From a checkpoint of a small transformer trained on Wikipedia.
Size: 2 heads of 32, vocabulary 8192, 3.17M parameters.
Training: a variant of Muon for these matrices, 123M tokens, 15052 steps.
Each number is 50 + 12 x the weight over its row's rms, rounded and kept within 0 to 99. Layers, rows and columns count from 0. The size before them is the row's rms in percent of the matrix's.

# down: layer 7 MLP down (transposed), 384x96, rms 0.045, rows 364-380, columns 0-95
# up: layer 7 MLP up, 384x96, rms 0.204, rows 365-380, columns 0-95
down364 101:50 18 45 66 57 42 59 27 34 62 61 28 42 59 55 31 43 63 62 46 43 27 62 69 48 52 55 74 57 44 52 56 57 43 64 47 54 22 60 48 35 27 55 31 45 63 44 60 33 41 48 48 57 43 48 45 69 39 67 41 38 47 45 42 52 44 76 61 36 61 30 36 37 40 59 50 46 51 51 38 53 67 63 49 47 52 57 39 48 53 35 31 59 57 41 61
up365 090:69 28 46 45 58 45 39 56 58 39 60 46 39 68 35 42 30 52 56 51 46 63 29 52 63 43 37 68 38 38 53 61 50 35 50 63 69 42 50 49 46 42 59 79 48 48 52 23 68 63 46 26 50 50 37 41 52 34 53 38 53 47 37 49 52 65 27 56 18 37 57 62 52 31 55 66 40 35 66 47 55 29 45 47 39 53 41 37 46 54 65 39 48 45 65 39
down365 083:73 23 35 31 44 61 41 26 49 68 47 57 44 61 25 42 41 44 36 66 60 56 51 56 39 46 59 39 60 62 64 39 53 59 51 81 64 42 68 53 52 61 50 62 32 37 46 44 41 43 37 54 45 58 44 61 49 34 35 39 55 57 31 52 44 41 39 54 61 44 56 56 35 50 67 52 40 52 65 50 56 27 21 63 42 45 46 26 53 59 57 39 56 42 62 41
up366 102:64 47 48 50 38 67 48 42 37 41 56 36 58 40 37 41 54 59 52 43 72 62 46 54 60 73 50 39 34 58 52 39 55 39 47 72 56 95 35 40 45 50 50 27 49 72 62 54 54 32 37 37 42 43 45 48 63 61 46 73 55 33 45 68 54 35 53 54 51 54 67 28 49 81 37 53 60 48 42 58 44 66 34 38 45 59 57 50 47 56 49 48 50 41 61 62
down366 116:56 45 30 57 55 50 47 50 63 64 64 27 45 49 64 52 74 39 58 25 34 51 57 72 30 60 36 52 33 42 69 49 54 63 40 53 39 55 43 36 37 58 37 75 64 47 51 65 51 43 29 44 66 72 66 36 37 40 55 42 47 57 65 48 43 35 43 57 30 57 41 66 42 72 62 57 50 50 45 74 40 33 60 62 39 39 64 58 47 49 45 61 46 56 46 50
up367 105:23 35 70 51 56 39 67 44 46 58 54 47 39 40 51 42 27 42 32 27 40 50 58 42 40 59 25 32 49 51 79 62 61 39 63 52 53 45 45 60 61 39 49 37 58 61 27 47 67 16 42 38 46 32 51 34 44 74 60 41 41 58 43 51 56 45 42 42 25 50 61 47 59 40 45 37 51 33 51 41 53 59 39 34 53 51 51 59 32 45 40 43 43 53 46 54
down367 106:57 58 55 52 52 26 75 47 57 27 52 41 48 59 49 27 50 42 58 58 66 53 40 36 53 62 35 36 36 77 47 70 60 36 51 33 39 34 51 64 58 57 54 47 47 45 31 47 61 46 38 46 75 34 59 59 20 51 49 37 55 43 31 49 65 67 47 53 40 61 49 66 58 31 50 48 53 29 41 61 39 61 42 52 62 58 58 60 54 44 38 54 58 64 69 68
up368 104:48 59 45 36 54 33 53 28 74 50 50 32 50 38 45 41 67 31 53 57 57 61 62 60 44 34 56 73 45 50 38 40 62 49 31 61 42 50 54 66 32 52 71 55 39 45 55 32 75 75 27 52 55 30 69 62 66 31 36 54 54 61 57 43 48 48 47 54 42 46 26 42 30 62 40 51 38 38 53 41 62 38 64 37 38 47 45 58 43 57 52 61 48 46 37 37
down368 101:31 70 51 60 55 51 55 52 38 25 46 69 84 70 54 44 49 53 66 48 33 47 67 24 47 64 49 53 52 57 55 61 48 54 57 47 46 43 43 50 51 43 42 35 59 54 62 63 58 49 61 41 56 50 46 51 45 51 66 43 58 67 33 51 39 34 43 60 54 60 41 75 35 24 46 77 62 60 61 70 36 48 23 57 55 52 58 26 49 49 46 47 56 50 45 72
up369 112:34 53 74 51 51 58 64 54 45 56 44 30 59 50 49 61 65 60 26 56 39 32 44 42 57 41 58 29 35 62 44 82 22 53 49 46 52 55 36 61 47 66 61 69 66 56 60 56 55 37 33 65 75 43 70 47 49 46 34 53 59 51 55 56 48 42 33 65 51 35 45 25 58 62 52 58 36 45 60 63 48 56 55 36 59 38 39 55 30 35 59 44 61 40 42 59
down369 109:56 64 50 55 55 52 59 38 42 43 43 73 57 51 45 50 27 34 77 60 56 50 50 50 64 41 54 45 70 48 52 48 62 68 56 58 56 34 80 55 68 45 42 56 27 46 39 57 51 46 59 56 32 34 49 45 45 46 59 54 61 45 53 67 50 38 24 36 79 56 67 65 63 54 59 57 56 41 38 49 67 60 56 72 45 50 47 55 63 74 50 19 45 64 54 50
up370 086:55 48 53 54 59 42 50 58 69 37 63 54 46 71 49 59 76 59 56 44 53 37 45 47 53 51 33 36 35 53 28 49 49 34 47 60 54 50 54 62 66 40 57 79 50 39 50 57 44 78 73 64 33 63 68 59 40 31 59 30 32 45 45 72 47 75 47 46 36 55 51 52 54 59 38 51 28 43 66 35 54 49 56 55 40 27 31 50 40 52 44 58 33 56 47 48
down370 083:53 55 36 67 53 67 50 48 52 75 31 61 38 50 60 32 67 30 55 52 25 47 50 31 53 44 43 47 54 35 58 63 77 49 53 50 30 53 36 28 37 53 58 47 28 51 55 46 62 32 38 48 37 67 48 57 46 42 55 22 57 63 48 40 38 32 40 53 63 64 53 60 58 41 46 52 27 47 31 52 55 54 71 59 62 39 61 34 31 46 63 46 57 61 51 60
up371 114:50 37 70 49 54 46 44 32 57 46 26 48 33 61 57 49 25 46 42 45 52 53 49 54 60 65 59 54 41 78 59 50 66 31 55 55 64 52 53 55 48 52 38 73 51 37 44 73 54 48 66 64 53 38 50 45 15 82 63 50 45 58 44 64 50 65 55 39 55 52 50 55 69 26 68 55 49 44 72 44 45 53 47 52 58 60 80 40 64 58 51 40 52 55 51 61
down371 120:46 28 69 49 55 50 36 60 68 41 54 62 56 52 53 50 60 54 44 42 63 66 36 44 60 71 49 55 45 49 66 57 64 53 49 57 56 32 34 50 46 42 37 55 65 52 59 57 53 47 43 55 59 49 47 44 55 92 60 47 37 56 34 45 37 41 46 56 29 60 28 68 46 25 47 54 36 40 81 46 54 58 33 48 33 53 79 56 57 54 55 63 78 53 50 46
up372 106:54 39 67 46 53 38 59 33 68 44 39 36 45 49 40 41 55 69 50 50 62 27 48 43 41 66 23 51 48 77 62 72 43 47 50 43 44 33 61 66 32 47 57 41 55 43 70 48 65 81 52 43 50 24 66 36 44 62 54 57 59 54 53 57 42 46 41 58 53 66 38 78 38 67 59 59 33 48 43 53 43 52 43 56 47 39 65 28 56 63 42 55 64 59 58 54
down372 099:68 42 63 61 50 65 68 82 50 51 51 58 47 39 46 41 51 25 36 54 36 63 46 49 54 58 60 45 34 37 48 38 45 37 40 51 65 44 50 64 69 81 36 40 63 53 49 40 50 36 43 59 47 41 23 46 48 63 39 47 56 38 65 52 48 71 52 72 39 47 57 32 70 41 69 51 66 64 53 63 54 51 61 45 51 54 70 43 65 41 54 32 62 48 52 72
up373 114:36 51 60 45 52 51 51 70 53 41 40 51 43 41 49 47 53 35 28 10 50 57 66 57 50 59 63 43 67 49 54 48 69 54 46 63 57 49 49 33 58 31 62 27 56 50 54 60 50 70 41 61 58 46 47 58 44 55 33 52 50 49 44 19 27 46 48 38 46 53 44 52 34 25 50 41 44 29 62 73 56 66 31 33 60 50 52 28 52 35 67 54 42 59 43 51
down373 101:57 42 55 41 59 72 25 56 56 31 38 73 58 66 40 76 58 47 56 52 56 60 53 36 54 41 43 40 36 57 69 46 52 80 45 34 32 59 53 43 53 39 43 45 48 64 63 50 48 69 56 44 60 71 21 64 58 57 52 52 66 65 28 54 36 52 40 46 51 32 47 37 64 46 79 52 51 54 63 59 65 56 45 45 44 62 36 49 60 42 48 61 56 44 64 37
up374 128:26 46 55 66 69 54 51 73 50 66 55 35 48 19 44 64 65 65 31 39 36 59 37 49 57 72 61 36 38 27 61 69 36 70 42 53 48 38 52 79 46 55 65 46 65 58 56 44 48 46 47 27 46 44 59 39 30 64 31 53 48 38 47 60 27 56 44 66 44 55 42 49 44 44 49 43 43 58 39 58 40 55 48 37 65 46 60 49 55 49 39 36 60 40 47 46
down374 117:30 55 59 42 54 48 57 57 41 39 41 44 48 41 42 74 68 39 40 30 56 45 77 49 56 41 50 43 50 46 65 73 55 48 42 48 55 40 41 51 50 44 27 57 47 65 30 53 39 46 69 55 47 45 66 33 50 55 42 64 47 50 14 38 44 49 51 44 22 40 46 41 53 56 46 46 46 62 66 42 54 46 72 43 43 65 46 61 68 23 65 53 68 69 43 70
up375 087:42 75 68 39 56 50 30 33 31 37 75 42 37 48 48 36 56 55 48 53 49 41 39 38 54 73 66 49 57 68 44 66 34 53 57 43 61 37 48 46 49 35 49 72 57 23 46 76 42 30 49 67 47 46 44 50 49 27 32 50 66 65 66 49 65 47 55 47 55 49 49 41 47 41 41 63 51 38 47 42 50 28 37 31 46 37 44 58 33 39 45 58 51 31 41 62
down375 103:35 66 53 31 48 31 42 58 67 42 49 57 55 64 62 35 52 63 46 59 42 45 30 35 52 63 46 39 58 57 46 48 49 60 41 62 47 43 25 60 61 58 61 68 36 17 42 60 36 47 69 41 58 57 50 36 62 34 53 52 50 50 50 43 42 59 42 40 46 32 62 57 70 47 45 65 54 47 58 73 40 67 34 34 46 26 56 65 53 56 78 68 49 62 55 40
up376 102:44 56 44 73 43 57 62 43 66 49 42 55 42 22 51 30 43 41 65 38 48 56 47 59 44 34 47 61 43 53 43 46 44 47 41 39 50 66 72 58 28 54 50 41 49 62 32 53 58 37 44 27 57 38 51 31 07 40 51 39 52 61 71 51 66 48 49 21 52 46 52 67 62 44 48 68 58 41 38 56 50 34 46 56 57 67 54 53 46 72 48 62 46 41 37 35
down376 111:40 35 61 49 51 35 58 52 45 59 73 26 47 48 64 61 63 47 36 45 46 37 38 45 56 66 53 50 43 56 44 44 43 45 70 49 38 50 26 64 32 51 69 59 69 43 60 54 49 41 39 44 51 57 56 28 51 57 61 57 39 36 56 57 48 33 21 54 68 55 32 55 60 66 43 48 68 59 54 53 62 67 55 37 55 25 58 51 72 43 49 57 71 63 65 78
up377 111:53 51 49 52 53 68 56 59 61 37 39 75 49 38 33 47 60 63 65 43 60 65 47 53 66 59 46 51 71 42 29 47 35 49 46 57 66 59 61 38 51 33 66 46 38 36 65 46 60 48 52 60 56 48 45 48 43 46 62 54 46 58 70 49 50 59 14 61 57 46 65 70 47 63 31 62 46 43 39 56 44 56 69 57 56 81 33 52 76 66 47 46 65 30 61 47
down377 090:41 39 53 71 40 71 68 61 48 70 58 45 56 50 31 45 41 56 66 48 62 58 42 66 32 58 32 28 47 53 53 28 50 38 44 58 55 63 50 52 53 70 71 75 46 65 47 22 57 50 73 60 36 44 44 53 45 54 62 35 32 49 53 41 43 52 48 38 74 38 27 70 56 45 43 54 42 51 56 59 57 55 65 56 51 40 39 47 43 53 42 32 34 48 44 73
up378 087:49 35 66 59 61 53 47 34 68 54 34 45 31 63 39 42 31 63 37 70 36 38 57 44 57 48 39 49 50 24 41 41 33 52 59 50 61 62 49 37 29 58 56 11 61 49 53 47 42 49 54 41 22 45 65 43 55 38 66 34 51 38 59 68 39 36 35 49 41 46 36 58 60 74 54 53 50 43 54 60 42 58 28 33 33 45 52 45 55 41 40 54 55 35 50 43
down378 100:60 30 49 35 38 42 37 61 42 34 60 43 58 52 29 49 64 54 46 45 61 48 40 61 58 57 52 53 60 40 59 62 65 58 53 56 46 50 43 23 48 68 32 39 41 29 60 69 86 47 59 59 48 37 55 44 62 39 55 58 46 65 60 47 46 24 53 45 31 48 64 59 43 60 42 50 61 47 46 31 36 46 50 69 63 50 21 74 49 53 52 38 35 50 71 37
up379 092:51 46 58 51 17 41 37 70 47 56 38 70 49 57 45 43 47 57 48 56 56 58 27 40 38 57 51 55 53 60 43 44 79 58 45 76 51 50 30 43 48 44 61 39 44 54 53 14 34 50 48 36 43 69 57 69 59 51 58 52 65 47 54 71 44 53 55 54 46 69 64 35 58 37 61 46 28 51 57 63 67 48 78 57 42 60 45 44 51 72 54 52 53 40 60 36
down379 085:59 60 45 48 50 61 60 40 59 58 67 35 57 31 49 43 71 36 65 62 46 50 24 54 62 43 49 60 54 39 59 58 48 36 72 61 50 55 54 30 54 83 56 62 61 38 55 65 39 24 38 50 56 51 67 68 40 57 36 54 53 52 36 49 80 47 49 41 54 59 38 52 50 69 73 48 41 49 53 52 29 36 51 45 60 37 57 24 59 41 50 55 43 35 39 34
up380 113:40 69 51 50 47 63 49 48 70 45 39 73 70 26 61 48 54 43 59 49 55 59 57 38 82 52 30 33 33 56 62 70 52 49 50 54 43 85 45 48 38 36 33 29 61 47 41 45 48 52 47 24 46 43 61 43 22 46 50 44 58 65 52 49 46 58 48 56 54 44 55 48 50 53 32 63 42 56 34 37 32 33 50 51 58 50 40 47 50 60 42 43 42 78 61 43
down380 121:27 62 39 35 45 61 42 32 61 75 50 59 50 49 51 67 60 46 37 46 52 53 75 36 45 47 44 57 46 51 53 65 47 47 39 43 42 67 45 36 69 57 67 68 49 45 35 59 49 48 84 23 59 40 73 38 33 39 71 42 66 57 29 49 47 78 42 51 78 50 41 48 48 27 46 57 49 61 58 45 58 44 43 60 57 56 51 47 45 46 58 48 59 51 48 56